Weights of a small GPT-style language model, trained from scratch on English Wikipedia.
Size: 13 layers, width 256, 4 heads of 64 (1 for keys and values), vocabulary 1990, 16.2M parameters.
Training: a variant of Muon for these matrices, 513M tokens.
Each number is 128 + 24 x the weight over its row's rms, rounded and kept within 0 to 255. Layers, rows and columns count from 0. Numbers have three digits each. The size before them is the row's rms in percent of the matrix's.

# up: layer 7 MLP up, 1024x256, rms 0.206, rows 115-214, columns 192-255
# down: layer 7 MLP down (transposed), 1024x256, rms 0.0366, rows 115-214, columns 192-255
up115 108:142106097110126153143166096159135124132148134123105109166153126110115146141125155157098129138095072127138174159150156117127143108120117126101117151116102169137112146128152122159097123143155133
down115 113:153172148094149139076131138120151109117121130117080149154105147140149092126163117086149179100113095118162132139159115144128117136160112161167121137139128081107140134144138108116095133137166174
up116 008:147153104148138126147134137128104126118119152104103130139130133101128130118128106124098106149140064171068124108149094098160116126189128140112154125200155123124108123094119139152115102125109138
down116 007:137145117137135154115105117108132092115114146115112106117136125086114078119120128127180160090102120132107125128166107181122103159132087147152114104122143139114131115118153079143132110116134068
up117 038:131133125126114156132112095119127107124130125128093115155172130094121128171134115108117158114141133109074102149120177088134117128136162120144153151137131166118086120179127118137129200163138129
down117 038:131111185123133147107117157173125136106113102179133115098092162128111199086123122085103113128147107132132211104141103134134145148079111135102093139138152136108147121094135177119130122105122118
up118 107:129176151116101128144137130147149070125134112131123089105120098134138121132104146134103130136109136115120123146121152146169100150166166160171077120118120153101111129100112137142108185088105118
down118 106:082142117124129113137119146098122130132151145131142087125136112154168155168159077098116107135103130117103147154099154161090110134107109116172113127117121103111118132188097112138075183131106078
up119 058:174127095098132134168177200133125136135148117171101137109073142103148091139167127114152137138160165133133126128133094171174150191177146135138110129151112131128137113155156127147154141121130089
down119 058:129110159145165160113114172107132131142135161181118138132091160132098128103128128153092139193130123114152130149112093091126169144117043138122111141108147113164122128103111126118133142113121140
up120 109:141124094137160131092136117125104130136137127151114159144113122118132114136115142132145152123103149152121143136146177122126134147081102131149184165150134149131171160109140163147129154126126130
down120 110:104156122181121139091163139150165104147101116120131115140134106148140125106141133154138139117139127133160130139159162133146147143127155128118114170091152142141149088093112121113131138131185152
up121 119:143082075169144131101144054086137122093127146106146161151159137118129146143111130087131136106133114133142108134079122138096160152126136138122102145110122100130124081141118146106118095135124071
down121 112:101119149171153108098171074181130159143094134140122123082128122107126115145118150104159130137119147096134142176093113129087116122149116140115106135129110131126153119118119162093087163140108118
up122 115:094087105181118175109117085143157126110161114120120149129131143133104158100111126161095137154107128131182155137150167099142107149122098134159155114163133132163148119107110156145150164095103125
down122 116:118139096130126161150170146123148095167141135116160151134083144149093156156148129124119104135092163125111154107108124139129103176088123160170145102145115113137067112125126106143102110158165135
up123 118:117151155141128076096145141105141110149095154120106172136126129099122104121080115116153098102090145136166154138125083120121123140138133172116136124124113148135093114112122143096128158146104129
down123 120:083102121125148137152120090094131111131118131124107122153129124145123160194120121131116138146078159095079126117099128169165152110118111138144136119106086134168163100095109114141129139151120126
up124 005:159151154127127144102156120110116134093131168118136104107130146113141084129140104166130106107144110135128098092163133140082119129094125146104099131118121097129115164112117114112105164133117124
down124 005:113068133110125079142113152145140133142127109092083146110145109101160149123149136112118152110101084120146116165141143123178123125131142083125132126118098134106158148140095131142154112111083163
up125 107:147144128159157169185112162164136148114117150114142125117157110130111108160114086075124136141101120098122156124119150091092154125131137135127149110079112143124087119065124102100157131092141124
down125 108:160156116146143160147116135143134121136086106162151135119091156140104103114157116146153129130108108139123132087127075078160139141131125122171131131156135118161121076159166141129088107106106133
up126 008:143121135129094124171130124159129098129143127081170121095129149164152130142187139096083110138161141109126073163153123114104120095104153143136132148092140150122143160124143071103158124129165149
down126 008:159119178120107098125149182131147117095109105138137140114149125089094160100130151111138158137166125133165169134097157128157108159186125163134157123158129167104113126148149114174112176177146116
up127 127:135152122132173127122149134137124148110099138119163101124122147123104123147133169113132159135133146136156140126132101125121061140115106103099122118165121116151107124144138088131092143142132128
down127 129:128116121121107158093115147110154146127150178137119106128171153129139075152098107169108139122149110155097151107123120145088094076167138096134180158168109138138122124084089132135106133086121102
up128 121:134116157099101148102120159195099129121164125101127145127113101159142165191095162122128125126123176127125130090109143101101151117166101144167095104132143154125127112131111146093178141128170115
down128 115:101087173118127128147109143117128098097162133185119118137124118129150100123108161147099098132132135095136121134118128145064142146179157139181103133129085146106110125165117123140156169130109139
up129 122:147115117115117114154171104138140135105133160138153147153137146149141141096160122187131119136121167149159122140174155142156139101120157136125165147141109120114113159130141133113127130073153137
down129 109:146138141109115120112111102149126119157113138125182093086145113127128105152135079125157133132099124100151110130146072117090113141134152110132085150100127123146097146121163103130112134118123106
up130 040:146150149095116113152151137058131109131102138146149133127112103128118126158114113165095092097131100160155135097152118130158118147125095119151089140119149216134169143108127118126101110110126120
down130 040:126142107097139110145135139103120158129124150131134166148088128140074135137094134156131113120155103159116170110111142136161117147126138120121129106112134123100113150089124132095100149119074091
up131 073:103089092144147142062106099088137121161128085126071132150151121163142125132075157129130140095095129129129160140092133110119141147170103114152134124099157130121166156114132165128136078116123110
down131 073:118115095142137086098099124136090134119141110120087081163133134170161128090118143113124123115152123166116128112112106109152124156157109138135129119128147103132126115136163150144121106112155169
up132 017:101119092137135173173119142125141154160095144081071111111098097151108130144155128171120072135103139168146154094124108097100162109129101133143105173084063087144084106125146106115102132135100135
down132 017:100136145093152123164141132125121146103147130139084106104113118155128132157108103105132105138144087121172125103158141099106174148157098123140119132117094103149149110118100131127114100189118109
up133 058:091139108128150140098158118122119124145211148118076145119099123124136153097085148130086144140156127104133144191100078152097119140149137144135127115104091118074153177114136137135109124143129114
down133 056:153130146119109160147135114105134153152081086102149123173147144158168120068111113134098161136133115130112125114132131107153117191108140124148107132150122141123117148163142151110142146069136082
up134 019:086156106123163134117125124129098152127138150141160097115101116110130138125123129109127124155156108127138149146125154086150153150154109156117139093186106105103147148152104131103102132136122088
down134 019:121164128141193140113171119116142160073132116106093112118133113141154144137151078135130143146096119153098127163130125114147145126124127078160149113121121099132135095116099159138139100134115115
up135 112:106157137156104155174078088125105154100062103106084106138131168123113120131162129097158111124123132148128114095108107148163166117093174110184096146121121109142117130093158112124128108138148138
down135 119:113136141144123137130136096125119104130181128117106127108134134143121170133186116090144144154160118148084115134095105119140118134104080150150135158090138119101128141150103121129117168165108116
up136 114:113131109077134145110154124113099114138120104132154148126132178125151108173114144099111137111128106095140126124144146134100135171145127137122101094104120160134108134116098116121167104125134132
down136 114:162142122119147129114124161110127125111129097157103143084131164083126122162153149091090116142135163168148096119116183122119134149118069124122108165120081134098097106133134170160129122084159130
up137 020:143145142098123128067131135116165141133117142132119093103133094087093178135104087128142128141140170150108138097147162106131166135131118090150142125150103134142128140101144120114150137120170097
down137 019:131127145129159140078124172074159143117075153127116126142088144121097177100099123146171080133097130125094158079161141109171124134102163116165149091110121089129143120126123083105190138136117079
up138 117:153139157128134170139129141138142106136116150159124140132157105148138091174175147128122151140134117118126103195152135137128113143158120125137137149123153125116119110144144111167142168109153099
down138 117:145135117136139130090105152142113124104117126152111170097106146112139131134149138111119116107103096165156116145097143124163110147134090106123129103125113146133118155119110114130107126096091129
up139 022:117130126096087095139105097095117120144115131104101091101108127109107131124119107146126107105144156062131105100119145119110144109109111114105074125146103128134128141137066111113094134099145118
down139 024:106087068155138145123154124097110148142144116131106133129079102159144147127083138097090135084077126162132086146109128118172154147134158092170125137163103105111113099137140161163164131096113109
up140 100:105123128110100133147171107145147120114146147104144131111115101118139146122139111133191094138099109166126115142123172173139159136126114163140150181152140113104137088129105131073119115143158138
down140 111:130122160123132113131126198117130077107176123128119112115132142133114176194118142151094147152147138119140143093128148071161132090124088142161058108144132118157186113148115141089121076076117103
up141 117:148122118081138120127173178155113066147088148123124118144110119132095103148150089106141102161125092138107115144134176117088178132100123130179097107100118141134124155082110127110128133075125108
down141 113:123075145137167112130124181147138117144113128130129126141148157152162073116155100098162167116166097110136124140085074139098113102132081121126140160137126131177145076104164119167117152078133130
up142 115:118107169154083081127156140065103121102154126166127145071106154109164153147133121121109166150138135152125091108144068126159127128083117164132088095134122140089147137160101191125102139100129140
down142 118:145137147152113080099112148122126163117111099148144102089181128123157134165128106110101171178163104124117139133140099122159111117135106162138117150185130112091149162091110124091127183087138133
up143 100:164118098147136158165137134145129202117140071143102120120154134122103130121167151101103143127119176146110129124155136148111134128102125189127092148118051076111178118112107120115134125143124168
down143 098:080123168143067165128118132111149131147129139116115136118105122125134177121151152177120131133118141156120148163106143110137137143098127122114116160106114163100103095096144121107108093155121121
up144 064:154114119139186141154138111132147109144153105113114132154116152118133131124146138120121125174134134142121145131144130159142142140109139154107158138114171117150163110140117151118097145094177153
down144 065:100134101133139120123132144156111125111104100156105103095148102158101154158113110121117126166124187146137149123099149130162159110124110147117154123121127114169132153119146136116150145109157124
up145 123:143168113136170103144127138112108138201126103114110140134137130181163131149071110140122136120104151149113113128143131119103141143088112112160138124121141127134081109177128154117138111150130091
down145 115:144144168104128150153088133123122133108135095111162178124167145132204133143110119175151157115076138153108081108128147127126111119142115129135117129149199134116112129130093119103121099153117138
up146 114:164114120186074120136135128111117112123107142156125124107106171106141094101146199145110108108146137136109119122163164135122098158164121151119102128120119085150156146132127127161103091127076173
down146 109:118118121117072082137122102093126126142110119137143127115086133118118122080122090120093137140163140128099119105123141139139095135132110113114113139099127083191140142141123104092118118161118109
up147 098:084176136147120111152169165125155139132170166145091140125091140137145154141146145119075150106162093126132125128128128085126155125135130103169137128127144114131129149124114115095148165121092116
down147 097:140141124104140126145074122133129081166171160162158140110109141129136091127089146148122089146069101150124143168157090106091160132115129104138176141131136171103135142156096145118164118137119094
up148 125:159125113082127145141155126127155125114125156137127138161112112136083137138144124143120141133098122127143159150133155160151139141130124116130121129159157127124136157083135201148171115088139105
down148 120:125133204119139125163128146114124123151130145136142135122123074091049120117110113094103099133155105127156188121146084151143154150116141067149099164125180142116123138121128174159111119106104076
up149 107:077144107113127124176127153154099130144136159123131117155141148097130170082139126112102142127151159099105100145132122145136130115163154124161168105139137113112136141081094145150192128082105137
down149 105:120156152154118173138114142158118112167128085117150119124148120161145190110135115108119095137139159143148131121150130167104110147141138140134152131132077140111123144163108137149117088078106099
up150 119:119150145127138109148125125079096113119155143146081118139124131141116139066135138133146107118135106096148137119128148159159114125111151132097134095100170140126140112127102140103166141126158102
down150 115:130117171142123120140115123123169143112125140146093122116110161136096108124146132139141127159155126148112139171155140085137143162093139127159143129117124109128150143110129130127127126109111119
up151 101:125128152102157116102137162137143134113088189094149101091106186143141125177141115118137119124123133159157151132135109104119157169107120141105170119162146162085119130160143142127147112111155124
down151 098:176134131118112135132138133120155126113197123151157110115140100137156186117132134115150087128144126108098083106125116139172140114144144115138160135155137116157111131174161140094117131090113107
up152 121:140139148103098122096114106105139108098134164090172113144117153125147145089135130114115139132120133111178134165058118193139104170122168133143143148091137150154102113097099163132154097126141160
down152 125:109101148140133157177134121118083103111098119110135084108176183135129110142134156144163145139142136098128151157136076194105145113094154134116129138126131156162148125123124142182118109149149122
up153 108:124118112130120137125122127123108110118134142144109125135127146104139122187110118160101167136118085128128121107113090113135081144164145100119064149118116092132126109148136123081145115159131151
down153 106:116111126165134123122125179115118078109128173156136150141139135054147099172127122148168136149128126075106137112101118149164089106160135132142130137094130094139136119127173127150127187171147144
up154 115:112122149121124140136123134154130112107122099140085160098122099125125102124177095098098187110098084133124105150184163086123119102119155084132118151149058140117098142147116094127115104126139112
down154 123:131099134172122131128100125083127126133128124133151118145163068149109138137123120119120122107138085053114158159157112122113128132098109120115166136161124174142150107163083155125124175129148136
up155 128:130125111097147164130108125125141097158145106127140112132130117139115127161109148125082143129156132120133134086109127166114115150106135165140104112116169109097107110120110134132195136099090168
down155 130:102145131161148131140079111127120081158135117109121132134145116106118155121074126158117157162135128134158140121135112109111123183086150176125113089140168124091099138127141102162158103118119127
up156 095:134111110171146164146156124083135156105124135083089162168171138126093077149114126164111140137108131126133117132149153095159148136138129069138134138152105106125083146100156141112110133115107128
down156 093:102135156168154112127124109118105123146154144132117083123177156109055132129096158129117114129154121134144098115129129124123083139147098090140107157103124148130158128137184091104106137118125107
up157 107:101115132131129124119119128137160114116164180122140107101119093195137113157095141120147093172135156167130122136132118110133142113122106190175174118111094128171111137138130170111138135101153103
down157 119:113151166105119145127144146112133100100165128138144125098107124136134130145115112104139159140145090154147175126120097145148130115125127129100155121128161084161110137160154115116144118068133103
up158 128:124133080150119094156154103109194155125058143104169146166134128093115162131103148133134098164127107128126115118124098170103114129103149168067127088153110116117137110132113145115130109108156101
down158 117:138115149148123092136149118148121116129110093126106162132111087076105140113141133095094182133086128117150136105106139128111114146141133148140122115149092105137136129136135095161112169098159146
up159 129:133122084134103128107109128125091142086100135142120147109168130137148134151163117141110112090122135158123079117158097134113152146108130156123124132104104127183103113134157103100158126124121077
down159 117:127108117128117138150110108105153151120092111126104142114106128167127149131119204118121112115115121162116148090126121155110115131119111100148165143137086118138116128138126062115138155147147147
up160 019:170103111108118141102116141127134161100112160115133139130124149108102124108134142106153114102189130125136093093095125118129100164143121109143164163154097135158127152159124135158133141178147136
down160 020:107136101162090127100176174114105173096152143129133139145117112128176124112107136153088142150085126139136131139159145131155181116102130161145103105084136096115119085063099135177133136096101119
up161 110:159086135137144169115141129179121125138143101140162151146131100140139132117111118133148105139094117124139119157141136134139160178095093123079089152097103135107138119145121142085102131144145106
down161 111:116123151134101138169152105124128138127145113150106124123141139126125148098145119066136107147143168141110147143137139113135095122155113124139152150126096144128121154081136085150113169137086147
up162 112:120148119169115126122142120152094104143141153073127083161110140122114129148130058170126156084163161143094104103147123140141117140141112169116138124091108140134136117102096161110149132125128181
down162 111:137142149151181114132108123162154119119121110122141107143105111133122131175132112135093125152132188161122099124167104115168113168117128159124122126084088141158144100092097121150149143140139111
up163 121:098127114157117142095123116105100082136099141092129125123128141119139127131111141114077129143130152171110153147141118138132125135150143158113099102161121120116107132131180109155100100123135096
down163 116:131150134130113113131126135129104085109131105130109120106059115156121114087128142130097139153140144099093124132118140134166134113177118099151124163104119125125124118125159171129106106117123099
up164 105:088136172105071112120151135143127164101149135112155138141133104134146098188166109148140190127127114135123134145115120126131140132151104131163165124109088141119117119097111092154111130115119127
down164 117:147133123158133162142115178107133116145107143185137162134119116122158138078160173144122154111128131120111118108127126165118140122133109100135093129136150123089081144097130122097114129108145143
up165 133:108116115105155125149141176145110111127098154127088131158152130159164123131118134135115136121111108154144151143185098156077123153083113106095135132153126127147119134133120148119131122165094110
down165 111:115112133176122153129099083139133118122116123149106124133134119148133166088167103144143170128118090123137152140126159109125132142171072108088124137167131109177154125135132194151101159168091171
up166 124:104146168160146105172138131085201100120130124090110081109118150127122135128126115145115063134116127163121132099147111168136053188140147160159194153141119152117143080105143093116148114158124139
down166 120:115142158107158106101111164122100125124172150090105085122152144111115153135156201113108088085127121131139148113131116121123117122129153119090142179145124136139141084093164112161137144172113135
up167 070:162117106124129111132121127102130113150127127113164112089099118135161083144117160133136133077135099162139119137101084109127135139094135140124111096157106099127119170103101113124154104139141069
down167 070:111099106166135178098133169147130159109146109145111127118139129158148130116138152154148117115093171148102154108112139093192180136130118121147123117103138139099100068071140155135135100069126150
up168 115:151158106119123153163150114115119124115130155136133103141134144148116113125081095153128161138093143139132133167113105120132180106098164149119127105131125152113183134161070085121093116091145138
down168 112:120171134128157077104126133124126077140167122125150137100177170073127115110139061116129117127135147150098111142134092128154126093106141145091142149148140105110101151171128138139122117144140156
up169 112:139130126090136111158113107138153157128094143108164115141146122118123072148177161107107130113128134092145106106131160117115128147133128127126129133119168150126123082127104141134146133106120152
down169 104:145148156111130118146131100117138097128101165131171129121160144109121152084101121143125142143125123139152132135166110142112121109139132136133142136137126109154175146122122091141146135143193095
up170 092:162129174127124107175135068095116114136175149165182108130140119073108105188145131141130149151085116147138140141176129136090151168126116134175088156128141139105146099115113115123140129074150135
down170 097:073098120180163118113105104127119091130114169106106154151167120165121131122141151113113102075120142133145144106104155119128160165141152167134161135107155103094147115098080128138158103134142121
up171 120:140145124122129120095125113145159147128144091108151112112123119115139111079078134152151121110104155145112085135108113140126154124078116118094106168135137096126106128121148120082136120078094134
down171 117:155152096113138135089137132120126116119099101160182128151157139111127134164154129090143114110180087142138120167108114160137123076091148078128125162111138110146146158152068130091147133117089130
up172 096:145131122179134149115148137107126141107127150148111149111128147066149134165090114117166112116134131103121095122166173115100146074106143107130109116112097131150104153114136140118125069140158134
down172 098:122152123146118165096155120117106131147114107156111088130127170099081156123154124174132146143110108098095109111158098145114145108130134185114105143130099146145153088149159163153163145138132122
up173 119:106132118133128159164139163115128078137091125116123084124125141166159123120151114161159133117140183176117135112126157130124152141079172156110111157127123109119179160117094155101141121099119106
down173 113:108138155114132106088113104082108119111127144139098127120115128139176091134111141109154174181198145150093146165153176123145160140116114121150123113147118102103068150108136127147124122130147130
up174 099:165142139112118098169196080126093127138119123088130101127162152063151112130111119146112123083118153101154105137148162063130122127147095094137127127135106136139115163154152162087114101136147143
down174 097:115155130144132171123130117161148145147140126155114129143153108205121108121124171082136161117100167106173154087144120169117127162093170098139131134136168119122151115116127151131149147085093172
up175 007:135120110097117166110074106152148150144143105090141096129118187112136130156094127114109152131128152133154095107172100174150098146143103149143152133132174134132094163135133139131136110155139163
down175 006:066166168143165088120108126119115132117121101120133114139138081111153179127154095168158121133143093122105124131129111120092123140144154144107137083128128134147142102108106109150140140095114117
up176 120:132120111087126093135110072108129142131142149143150140168153116138091132148123161116133146150124131152134143139150081166146101114161126085120120117100101104094122114114117109147168127119093097
down176 122:160166088127108133115126071128145118146151107126128148138159109086111169149137120107155118150162155106182124125119111153124108103148154113112110149103166102143179132117154099112109102133104095
up177 020:115115127148140116128146163171152172128093102120130156128106132103114131157134088103112127155159138112118115136109116101110128146168109126159117166110132144140123168149125128143086134156120137
down177 021:129124108101183149131131113114115166112141170127123146135101113154133146109072085152155099146059122151142098137107136144103148147099138137139163116141078083114107134084107168095124099089108131
up178 094:125127157135139141141121126132121151126092135119103132141128176158134147129120122184082159130108124129164125101173142131088147083101116163144122156148141111135092116124132162135104151129130116
down178 095:131150113173115102148108113097138118177134121165141145143129163115133077139121109124094155155122119138108090148146111137154137127147138106108172142110149097128122126131135138121113110139135139
up179 079:108127143133172118156124130083112150108106149077160134133159153099151170141138123113143087151113097067089169122087107146118127118111141144106135146124132126105116137127109151104151165122101106
down179 078:110150116190120095077105139115122136141115165125138138117137096107128168103131133159110131131094117121104088158115146099129122088158146121142110092150199155137130150110124122122106107092123150
up180 104:130112105144092149146132104129108099143098066098115090126115123181168089131135106108137087120141127130125130133143118135178125105111104126147123114131120122102130132144109117121166137102106157
down180 105:078099150120178105142144146170105087132142133152095131107154089109103140148094140116119157178089103105137155116163140120114136151088091114126106114097136143153128098121160133148106095119083125
up181 118:155095128169119083117115126103148126131152150117142135083079172152146111115139156142122145148100101167159107125174093104137159107124096070136126155141074175167111115110098138133126105097152184
down181 115:151127121171108152135159140104099114099137169119077170125086113112092147149095115127080079109084070169120136104135162126117099112105108144119138138109128124129128163116099111117077130116153152
up182 065:106158107143126116115114105086154078107137144061095121131109135089094101142141064152129146133115137131103117113124154136145131129088136148157135137121125110124121160119128122138111132147126124
down182 065:155143144145111110087114118128132112141131156131119155155150153114082161150148115097084114123147079126111132094121152122139121140090126142148104129120113114120104159118134138154095118131179136
up183 108:160108139138142141133126137134093098125111114194157134094116106162076128128136139173143176130105158147115150125095119119108148068090134151102129099136137119125136125196091154146140126071108120
down183 102:117108088143091123152159078108098153105087150147141144104113125160132179097165144123147092142124121101099091135049148156127156136169158178135142171167110100135143150097172160122114154171145099
up184 115:128115100139116134127130138103109113120129124090129114121113146145079125121062144131124115121110130122115125111102132084113154131123151138154112148125138133148124125121148145154171160151134133
down184 109:121160131121151115147115139116148124110146134133137107148090138095104125102091125131108096133108143116145137149118127107127126109094115147140152133113128144157139112112183099163173164115144085
up185 128:137151125104118142082165127142139144093119103116132100135116135186129120100129125121170105165106142148107133154141124146125135179113100133112136106152077125147135135128142129136132167153118111
down185 103:133132123158084098142151178138098141158172153120122151136133117115085075099117150100162087109118070113112118144157122157089132125127117126127151156119136114096098164111145111092104173126106120
up186 106:105139148135144147125158119125142111115121095095087153146159136126058118137114132147167148158112152078121159149167120115141122076132140151145095136086095111141155152103159148132133119125147097
down186 103:154064119133141129112137107147122140162152106128110158100079146125108137122115119156153144103111098077120165137160132150133144114193123110171129119132153085112180139148139140134115123142112122
up187 093:158103151130096073119113171137127156087115136103107113085117163115105138120115105118151110164114151142128094109100114095121165128112146155134119144162115133130107149161140126093108111140105117
down187 105:133137115113164135113103155081126125109149163102145156134111115136107141117140127131070107146154168133141105105083140130104102174131120136125117133155162167137155119129131103154142148158105099
up188 114:163112104148143104085129081145114114107110077091110119088117099123128118109154124172137130123165098128089142116105151164116140158115113134114124113131109103088147138107126114104168103173151087
down188 109:106118106094124140129126105131109172126124102099156148132175139115139143113133130099146100154115150093101086144118119092156130099131095125149152176160123133137123106151154099131091111144142107
up189 126:098147131135143151109110135154122139165131116121144115110098089192116168112141130157111126098094143138120103160132140135132122160129086142128116129134109123147124117153113166127160120149160145
down189 119:126096123130138122140083089092157123118117161137116089116142139160174142077110114123115160175126118098169180132172152135142108129100091151128151143133125114098107122124131146133189153109124100
up190 133:130132118139123137118156135093157137157098143125153134145117129157139125083144123164091134132106189119114127100203149069121149137122149112116113108087144114139159103120124131102152165140120104
down190 122:091110192151108115167109119146125143115168105154121103086135151154145098141144132142140134121160112082110146123080152134143130152152122109158178128104127143110135137124139132121093148169108091
up191 112:147128129121135147119117144158140104108121124139119139133140109157117170153106115104092139147123146128099160117122137141128159147157125138131099148161165100113143108147173193157159158145167152
down191 099:158184179138123153125122156150120095107135122177145162120123157127159107133104131131104142102114111121095147079129133120137078102152079105075132130122138102082118110126138153143137139156075119
up192 034:159093118150145096104075153131138123115109200138143129073125139139095139128130135087159132141174149130134149122172134089140126106169108123139131162156117077120126140120142112159124116133115149
down192 035:119159131140123137101144143125094119145127131108107117126087135135107118123155130176126136124042089118106118117125120121132142157123087179165120065096094115110119076115098116128127128127165144
up193 035:125166109121142106100096135097112116114171142154118176114133090145127113132147100143110121143126140123134130089144114114137115134140087158103120169108150151181093109124118108140107132158134164
down193 036:151154105082178152139130144134144131131153128126125158135117138132147156117140110119133110156122155108173134125124153143180183099134136118097124173157140155116132089124117141122138153147138121
up194 056:150145111113111142134126142151143118132097133089169104121173120097151098144157156151108134117117160132132160148126161166144129118156147144133139157121143152097148127161136153166112121121131134
down194 056:142066155147169157139134095142087132125143127146112122132093089110106137126142108094141122088158103157117095123156075092136185055104123126148113125141162143145096114128160089086141131094124123
up195 106:091115112119138085065085139169129143091114107133119104177141102138184119109104118099144121133124102119148116132120094063131160146141111144119146095134168134127114110096096125088130132107115120
down195 111:101174100105135122158123136126163134108132134184142173104134142150145111161189129127134144136087124158158126118099130089146130180150133140138116107127146147150135123110115104097127146132116128
up196 008:127127130113140160115076136164096099100103142089147154101123079146108089105111140139112143154157133165130143121149109100105139143115124190136117181118105118129143153156145116130087151134153105
down196 007:184117151126136142133115147115076154146139104107128177140102117116140131107156125129102175131106175119144168116159147087161131130101107139120112147106138088147137090118083125132168117087119143
up197 104:092155136137120134107089097148079135115108138093117141136103095141130082126070152125128109110099126140073128116102116141155085141104111163150156119151130106157096127142149148143114147141110104
down197 109:111100150135124157159133150173118164117140129108141121131108125141103132129138115117108158158130097118123129111132122110126156143076135081119105124100137128155136136177117160115160124090182161
up198 108:132127165135138153117134132169166115127145101084101121109163121124086133161144136137124106114102161112166156085149117105169175137122115133114154107117107114134124157107142147147116096132132137
down198 111:143118109158112174083127125111151147119138159120129144113143128130092092121114102102114098114134141127136149145115125135143128129156126147129160141110123143141130144113110130122085099136150141
up199 123:107144120108132122143121133137139172140159169144099157135136132132121104149101124145115088105125183125184138159142118119132138094103174090119107115128122106139130106154109118147075118123154094
down199 126:112166125110150168083137101152142138157126158116097160138156101145092103129160132152171132160135090138141095123108142131076104074170130107148114128116108095150139120155140116141139153147134133
up200 117:123112101149150125146172152148143178095120093111153121104127211152101177105096161143103100096092146145078141137093156136157168143119118098126112130099100150163116120136112090100168131128111172
down200 106:162122145095136155104131115132145113095160110115136159124135131122137143098099148136085126115134090113119139141127087133133132152105140103124101142123113124085117128110167088144124125188104116
up201 083:139158147122139111096138149129133138105119124143144147161180167148121108147155122123134081136101134120139129143070108103061120115135162085114122095128138089152111117116124158148125113125130141
down201 089:139135122156179138085094174115119138107146157095127115105097097136108114161088121165163096137142132136124123165132118133102125138111109104110138150120123120119186121140139167083122113123174117
up202 115:141125098114157160106141099133157105149117145144128113123142108123119145096108127113139107068073147091115126118130128171122179119101102111127135111137105149115144102141118160131156139092095151
down202 125:141128153118110150159147150144130090089143088117134109055136111130109147160114164085124117103144072133112124121124090129167154122116121141131108127128120137125127137140173151152156147142126081
up203 119:140181127152110137130122105111115109105127177179111129095081142105133126114154135154133114113114161118146114108164153125154113141123073145169149116110139123114067167129112208105161131142151155
down203 116:131163144171154084083132103145126104102131117157116157129135135149105172101166141166100170125132160133125140113154101141124136151166166104098126118127167156102126155153122122115115129115117105
up204 004:165139142073135136160154138155141124116111116086151105084122142126118138155140121122149134121137136140116137127162135096092187105183113125105140164128092153069104097121141090126155134087144124
down204 004:119097137148102120138146127091157101139144126126161142134146107168105112069128129134156115089099123145110116169165158151130170101077123132127141116123104104127108114145080154097122120125104117
up205 119:125147103127090131132129148137187109105105135093086153131121137115135143155155158119139157120139157116135149131140125148161147097135131123148116108122114154132128144111111149140100091156137128
down205 127:114168126115123152129126171122126137137078176126146134113168095116093132126127135137140170119159131109156138136134095114126080130142081111097134103131183139127109103153111108122067125120169118
up206 108:120113129162114104120137119096121103162133130133121157128087126183082096153149126149116167099158073126125123137158120155123117116102108159077124115134157144146113096091101168109131089148115125
down206 103:138147099109170133119132135164112123084198110156108153104140152124090141124126161136169149117145120120139099069134145137145122160068121101157107109150145086142156168125101150119108131148151146
up207 145:109167126174135110112131086161098163119159164155113155125100113149124096118138164122165113130137144105114105138150149136098116181158116146120102085150105213158120155139113145133137152132110140
down207 121:108130155125132145134133120165112119156122107168114125122125116114120116115151149132178139141136094136158099113082146134126099154175130106119149109132064139076135133166159114131109120135062142
up208 110:164123141107129129121125164126095142119131113141121133139118127134129149149098099157108086138169159152139139099205129116103112125113144086137123104104131116124128194063120132152141083125097138
down208 106:122087124071133086164134106125155144111117124129109090141142142101130139159099145170093139147161137129137127085149115143145119174127122066123131119107151122117144137150117126131102111138142110
up209 115:131158123151105131114116135165114136119126161102152076143128099128124157149085162135081131156160184140141137130139128154109126074068069095144167170115133127117092158123138122143136121107139157
down209 116:125153112162093110174127131153091134113126134189182101107112168090106139157145120129103133104138105109126147108113144142113068086112097121148134156163114118113153125100158115159147132144111149
up210 054:125109102123159116143144139164154092100146116115153110132151131087155131091117142092124139123177117092089097123158133164082170107082105130124152112136120124133130157148152153138110111098142121
down210 052:133086121085113103084129137142138109133111130125092132154115092073122146115136078122160149124144144138148088105148134158162179106112102125104127106097152121143111185097105103153148106136068150
up211 103:063114089128099134156134163120112111120118171108094115139094104117138135143125095116115085086124119159145100141109109092113127140068117077133102125114118124149112136096157123081169133129114127
down211 103:138124115152106113175152107111126138148111120167111135166105094127109147151153130070099124131128136139189132129126094131134148155146142150170109118111151120104112092124135102120158141124084134
up212 105:115130132121118163121140121087098144156142114092153126079133108149115132131136133142122144132128124134115144058180156162117146147153153119084123113141195117106132131137092132134154110161161094
down212 108:124104105161107125169082167161079124122134189156184144074136139104140147113114151084141158169116119107179101135109153145158104133153152130110154082148123139134147108115124090103176136126148163
up213 051:117144093150109167146122118135125157147127123139093150144097159149109155133168155100137098078204161092089171149102135151101119146135132185129108142115106099122114097084134116160098132110142127
down213 050:116121133135137120111144102138098158152124129128131118175137119131068162130135206139089132104133165146158110158149146148109112098120151136137104121124113080142115085114145149157143128120168091
up214 108:136169115129142137141108121102097105107132105131129148127164125116166177105102150122123127175088145131132155121140120091107106142118150157144137128122091129136110102126161129105119107131112171
down214 111:158156136135115122116105132077109101133137137124107153089136121135116171118106111108157138156139118142120152142091120129129112148130144130135155131105187082103113152135148139115115122114129129